{"vocab_size": 585, "rope_base": 59200.0, "parallel_block": false}
Each number is 500 + 25 x the weight over its row's rms, rounded and kept within 0 to 999. Layers, rows and columns count from 0. Numbers have three digits each. The size before them is the row's rms in percent of the matrix's.

# gate: layer 2 MLP gate, 448x160, rms 0.0934, rows 316-341, columns 80-159
# up: layer 2 MLP up, 448x160, rms 0.0885, rows 316-340, columns 80-159
# down: layer 2 MLP down (transposed), 448x160, rms 0.0816, rows 316-340, columns 80-159
gate316 092:506518515508500454511487492489488504436500485448479505510469481478554507496468525444514494506484507453445530526512484526490482493552502458498532454534537496491575507530482537502474490496475495470498528516493525540502488477499546531497493508
up316 083:531520498448525544505485505544503521481490458515519469520493502522556527510463475474477495513538484559438522526493487522471486477465528486511496488516493488533523510534496509525501465516494468471493465509479470491526521478546514473504513518
down316 102:508487506482541497524509523507486523531522521519524507514504540513497492506519506508518507480503482498482484437520464494483537451511495473487490521487475454508528512488499467482537474486462453489518463513487449495502503522497464504515530484
gate317 103:479503495469544544513495519516500502470510520511501484541470517506450476513510565476472492471468477505507474491500466476485553486500547517482496462491527461505574499518504529478459534487450520501486481473507523498529528510524470505496521488
up317 107:471481510487499529538481516506497510545554529566474458528542530498501463494515534517498469520513554506488549494486445495482512495486544515495496518536542461532536476554529477501486492463467496523486486527497488505477514500499512477488510523
down317 106:507515479477458535524539504454521481492502549550499463537488480462483522520501552481516479509468522509498506527513500552519527536494508468501516469476547475503533492506492460471442526467460498491415506469490517527461492500510509489480520508
gate318 093:528485521514521488493497519474519481520518482486453478474470505502520470510562510544526491485514536494470482447474482505519478534502542524490508572559477498514481524550538482468485522520509523503493508516529522430436486510537491479440505506
up318 094:511513534467476531518473496518487525524541468489492520522468517519462514545502535520503496475521505479505467489511462481538515504486510516512463516543550492475502539540504484502480532541511523456489503472520485488489492527513540504471497502
down318 090:526480546490468527486556484469527478460495515530450497515499488466499536550492493499521507503510520522510504502562530522536525538530507523505504488486549507528515457467486446479510455495514510481556494492488516519512532501524495549520528483
gate319 099:470485486485478487469477516437453488464537512503546518488488481520468511469479501519477522497521502456552530475503505502489508507514525499527523512452507525470528472515512509514513501482492454524492465474510491492565470485522499525517509509
up319 093:474488491503498485509507491455487469472507483510521525493475469480514522515448506523498494487509460523530498472513507486525510489511458548558514500467451478494499490503508521494470474512511466498554519478536466505533505543503483548523535542
down319 092:508540465511492528496528494525494488499482525489488526508427494483491552523493511512530480503462495538493508509514512500538476527507517510539507465491464508515467469484479486503493492541521477484498511500492490498461502500477471536491465448
gate320 096:492499478478464490525477536490476524512534499452536530454525477551549469524525530508471508519526504528538495512486511502488497495481508555492496520473532528509547471504526502506510507544480497547484461521540516491478495465510494541493505514
up320 097:501474502508542497526486507461488466489484497493470519484509497520460475498486520467518511511510510524484506514501535499499454477472483523557502512479518492531494536502478517549454466501532457524506479495463508495560542563539489504483515527
down320 097:522517519489527505510535504530495513523462514571497491494532517510494491469492450468497538520465477490517524460502509528506462474504510494516535504482485474494520466502514522509506477441549496465534499461483469483532499507493489553507472514
gate321 096:501521537519464506470483461514476501469476491497458489513470507527477538443523522502521536523498477506514528514517472496532487437478534493473502485491480465505500480530482504522522482518462497480485452532474481507467476518463473486417529583
up321 099:470482531489568551475516477464516541486535479555491502476510531509491520518503489506526545482506505506518493526540516521475522471485490490527473457488463531487519533486498487486499523498533485478449506522482475506510507495517499541491491500
down321 102:483506493516515514502530493472488478511493471535500502479474522511490482516505507536490518512497486550530512493525541477491516532512486491495496526551495532525484494489510504453489493462537524491531560511472463500509516523532523509479451499
gate322 114:527446474505494509510521488522505502495546496547480494514503514521482468478496542539528507508489499501477432493509482508502459494510484509498504489546534490516502507516460520521477505490477519471454493483535510486528536507451537548531517517
up322 113:493479534459512560488495528468522524523527527527530495509539505502458477530516472481470534462528500501461537496473519500521545499472495513512534510480490467501509485495490505505466492493487465534480503484514472519529476522542507517504514535
down322 102:507466441519502506520507486503463489462493476532500515538513552482518500500512565497538507517469519510511464465526458519486509490518479536479503498521529449540497498514509502516508486509453463485442508474527503515553520484505482523528522523
gate323 099:527540521519487491522501529495470464480518506493481452488501493485495535498484525544500491462519517527511459508509494513500477488482534505482478499493442511461496522480491473474495453471502478484511512479473534522508483491522534460507492476
up323 099:476545551543510518499505509479488463538480534510501492476505511467485505508469532532508493465524492510513485503477501503465454510474521466485510521446490501463464525494536502516473465519511466473531559510480521542498506558532529449482524508
down323 100:510498522511499495496484518515502511483495486526542489516483507464505520483464556511474448496505536524530510486535535487477456504482505493495504495483499496478492559508516506528504505516506503452511512528456529544468463539510523477481509529
gate324 097:493521542514529499480509513464461538520519496492502525549470493531508483480527493504509526481507463452516513466513534536475467453500512517469517501523506500503476455563513530514494469498493505487536511505528451539503494512467438497508526489
up324 090:522501560457521505540505523462460497529494481533495510491522498515503457468466558515456486534509472500523494462509494519475474448497496498500483486522536482465502500535448504510512528501480508518542544512523487552520474504494512522502499511
down324 095:478497524480515540517496483488481535517506447498514500510493464487509504506472502505499554509491476524538496470523523521488507505511510498477466470526526527506475500545486538506566528477497531500594533498542515496593501488503493501508510477
gate325 107:548513486477474501474492508451490499527528555466475499507440483518491442507521486504477523523478513500503472490504529489480493484512498500457538493506500459508512456555505518522477545472501494476508461520490529535499486507505505534521513490
up325 101:517480528538528492495529484532515508484484433515501518471540494504539509491524522520519474464500465470479551477483503539496503470482511508510491487504514550523524538476510453484513500501465496534509511466541494466505500494529535485482450498
down325 098:495484527524548514531517490504480509517478464467498502453524460484525523496514485542501486515525509444501568450455488494461505476518498525498487517482518495527514535529506474502516474505448500502500492471530511477471520483516487469498463512
gate326 103:518526518488473483519471494505501480473523525483531477481487497513539532487536473506445494455468471546467509556481499521525517514511472516445528509496507497495525483467473494516442459469534476515470488516550545509488487504530478526550495474
up326 111:481482508486472446547532463459495477534509525489472527502507519535462497514528503506495510454451508508516462510486443465517485482480539487514520548509520522519536520486485504497487520502489487493525517546498489520506466499491431509494577510
down326 110:489502488491479484471500461528481501479508513503526557510490507508537500482546481490501475516481448533465526513499487484522470507491520530452543518501512501477534472499522508507461536497502501522501490529517508532528480494451452507506529457
gate327 117:513483506528522532452490517482496514496495522482483519475531490519497466480500522515509466486484520488503493511481544425454446481502515527474517495531479504512509521496481496512525512513527505487510488530527508546496474485530498484540496522
up327 121:467506480523490457502494457502483488537521501524485498511482504447478547511510474466510511521522524520465534513506476510504544505508483486520479474525506539515513511500542452482501533467466469506466516468488447442465525519481493521484513474
down327 115:497525506513472474554496479512499465520530503496466453508495503453485514516537491530517520477521542465481547501544484520515524493497500490531507481470508505484496519502506493515491491499504458521492509483517482498468530522489505510471471514
gate328 084:524510565509511488493550484514495494469520477489515553539457482503535508531486512494470503480477510484484505499501488501484505465458482450505467503492479497488478499501541529528566501510475499527505478510481452518514505500518498511528520475
up328 088:500545510511515518527523494492536494455477496490480493526460502495548513482527512489514527511449463516504466503492507553529485521492472506439532532499503519541490497472510504502525491513483440473511538492503491486463512523536468506509509477
down328 091:514522483498496490572515482499492525492497531549420502522521514516493497511475529484492516492486488493489555477499490474507496466512493488468489489501455484446472494486526513539511489492519485543524492527478490488516514491483508516462491457
gate329 108:556492509512487546519499524490493515476483528476517495541502503525530501496484519456466502523490441501488541515522543504489501422548498491501529510500520517494523491511491457543500453492481519475508463491524505491542487500465509541501525512
up329 108:528523476468509467533488510527506466554487495532500499500479520503520496511465567484506529530493499537545499476469466521522497464496506469525519507468467485474495474549468507491539531523465516488489542505465529515529454504512498518543489468
down329 110:509513524461508466528436513497511513489513505536500534520515558509493509503515508486493480447552491496533492513479475498500486501497503463498476491510478478502438516508487522496543538469502475519500513460513489466530458494492487450482491486
gate330 101:484536472465464514503480507489486518492576477497449477492517516521490497487547520531486496496495517493463549545493477505513456492492520477502470492544487454529485462483496510495477509518518489488480542485491523512534487433518541471474497467
up330 101:530490518481462525502521491516498527505456515487510527511490443469541512515463486486521489485467478523487486498478472488501530556483446531494477501487519519506499530502491501504470472489482548531500465499521469531464534517513458479489464501
down330 096:519489507505492510485520460529506504505452530468542518467501397479527503519489525487502528485483475490500479460495488487500510541496497524493505517463508490511505534513512517509472494427488528481480477497531469457470506484511479512506471547
gate331 095:487504565542467469484494523463489479461517480489506494480505498499505499506490495515451522530523516501536515487512523509494530501504550490512510485487513499495461501555511484539509454468471472503495493512489495504517482537502503466466513510
up331 098:491500499500485507479477502464534524473516532509482482503490508556446495507434484509484500495535531476520492529488521498522563522490500481540485534512511534505515523495531558521497462494498473515486472519515525497532543511491526452444496529
down331 095:474519527511541499482514513511526476476492553545458455498483450482485479504540511520543477501514518484519541487527469508480477526490478528521491497481484523484517514484496493480507485485540553491488502554460503490513519491471524468515499509
gate332 090:523499495551475498528503495445479485516487549515523493491494547486500494510524485497525506466492533492503525518461488491463508505491500448504555506515529500515511522532486532487544486511508509462478483482552496514488527520509538521482511521
up332 088:554496500503494519528488531502515503538519501497513512488499468499562487503493445480464490478469458500461512553478520519478489497539504521517521521490499480518515478482444479513501443559499534548476497504518496564501513495490535506508490461
down332 094:489483520507475516502527490484473482527469534481512509485534494513497500481488499487467516489439531488468528496475498520457513508481487481490513557522493503529488445556478456464462478567506479501480515467502497499471503480511446525502497522
gate333 099:495481527488522485566567500486539538526541502485494512537487500501497487509543524458518507511463448482519518508467488502523502477502565503484482488469491474459511481524475550521494523451494520506484478532514504534470533497530491524497485459
up333 099:451480522477548517530548493502516501520507474507474523544490501528501518524487528478479514444526477463520499518508497460512528505476541519541513501479479477491482545524499500509493484485522507553474449496503507528488558473479476511491502448
down333 100:471524521518489522503513504500514502483481535461499496526477470475459499464550510484552473513521508521509476526522495498524451516496508520522507491487519489488494470505477484504466515512537508541483472502515513525491535510538472494474523512
gate334 094:501484480524514469458492468490491494546530533471525505543482464508525498490525522484488483515513494438527529538451546514491518490496487497493493471504508479475520478517547470517508528479481527483519504481478487510511452506543478503496535488
up334 095:501451478506535465480499481499548516534528500501535515528511464500545495454522510482510463493501520462522517551464519518518491519500443476496508478535539513453527475492514509541561516532499529491510502489475485467511483462504505533493511467
down334 098:500483489462539480485477503505521493497510514498538502496493478478508518469493485478543467481468507512530492521499519502499492537504490483496514492526531540484515477493526494526533517524526535479505505514454482489525477488502486487540470487
gate335 102:469519534488492471498544495488500485519505515543493515532477478446492535503500513519488463498540552480453493504521470505436461506499550494502484553507485487508495471498523487479520527464529494474503495475509465491469481506480519495454518508
up335 101:495464465508514512480516487520479503516488493522465508476475513420483520509494534487537454500491503500476447549511483519492504485511497471501495494500475473466509470494523475495499542526510507473535500488457502461475493525462485493444502507
down335 103:532487490490528508538492453551490506504519475520465529522529475406505489501510489515563461476534499503525496552492508480491495520491491471531524507474476456463521524559509499487511498460501510506505503505490530493500476499444507503505497493
gate336 090:485534525524503489501531563530522481526542503507510490528504491482520501485533491503487485486477469493510512490455515532498476498515544504507495524493442486491477414475537537537470470517514520491472483517511518514474472484523494479503505500
up336 088:505457494499478529516517498482481430483515506548490506505537477521521526489477477516474481528454498487512501487450470497543530525503540490540496535485545499503508423514498472545502469482533501480494518522521495500503490536501501520521471511
down336 085:506484473489476541496524475508498496513548450520454528538482487544528500516506470538503526537505477531476496463492513475494481545486529528514492504545509517478497508463532512501493538528505529553513557468521504494555537475512519535512483479
gate337 092:495470502482514479491511497491492544535505510463506488488539506553520510464518475468452511521473464499478520475494547508515451484476477434524504520472529458488493480474524500514489504525494515505476483464523518514570472524492500490533539552
up337 092:516503514474518502449446479487472510500497499489522511496525440529458506478554488555473506468510479494509502487504492501509470504463481486509496522495469487473505532527485494468518493451512527547497491554461516446497485502481536499481512547
down337 094:505504477532490478486465516484556484472478482484515519533460501493536460500482507489510505527507496481524498472514481537479491532517527537444524499473512535536561496510517547486494496545508497454480508492504488503473529480476521476457492496
gate338 087:495523466499526505474501495479508507460516520527511483526464475502494498495434497498516483475469508554473495454501535459449501490507448463491521520497502519517525487418478507507513486501545487510544481441515501484533509521502532480457532519
up338 088:554488430477524537459490496474454495493491479536506471450472471454486489493493486494519518545493502541487548475499472512470476487499474464557527501474477525502468488459532491483499489516488476464519497495460507491524500567529475555507494534
down338 090:522500536496472495501529505533493492513493499492497484491456498486517501482523502511464541547499456521489470524476505557501468520493498527523488496476521480498518528497495506508469459463532508468488483498534472513503537461560536487527525494
gate339 106:518475516484473515504511486487460482487498505497476501497462507515470511573472537517510497506497491508470459506513524482534488507500517512493464497501507500509515506584534460495517440539463501529462535475506509479488458531511543494508517490
up339 106:522508464497499465503529448499487478521463514525494556511483508502503491467466469523505555537505524539521489517513476540454442493478472464500538490488512506491490488497514536459502509483477480470501541556488471490491462508527564529491493497
down339 104:489577467499500476508467536530530520487475520475501512512490505492475450491529466481514502487476515461530520494451497500475495468515468502483507474514472525470488463486475525516492519480486484485559466500524496533495483456465517501504491513
gate340 102:495494495534451521457553487502497508501497511508494526493481532448489483519514522509522480523517537501507494514501510471500519507567477503510439476524494491536407452490519506494500538529494530538500475514444491494471499511498502501502515502
up340 100:516544470466509451528490518498460474496497460478529522480529475546492530475497478495462499521518474480486504504474508466462492495472528552450533481487466466486518534526482529498490490453518498468513499528520558515484526502552483525505491489
down340 092:503491511506518513497539460516522512513499484517517512500533524519503521498465472507491476504549478486508487471512515464528544486511501446490483526526535526513463479513467518520512441455493519494489481479483523482504529480515491489509481511
gate341 102:548452473515467501505491529500552532497474515531488494517532482511499510516512488523537507459518498475497500491487484482525495484492480531463513530506532539524504519562456533518479474504472491484487521504491526532488525463540507484528480469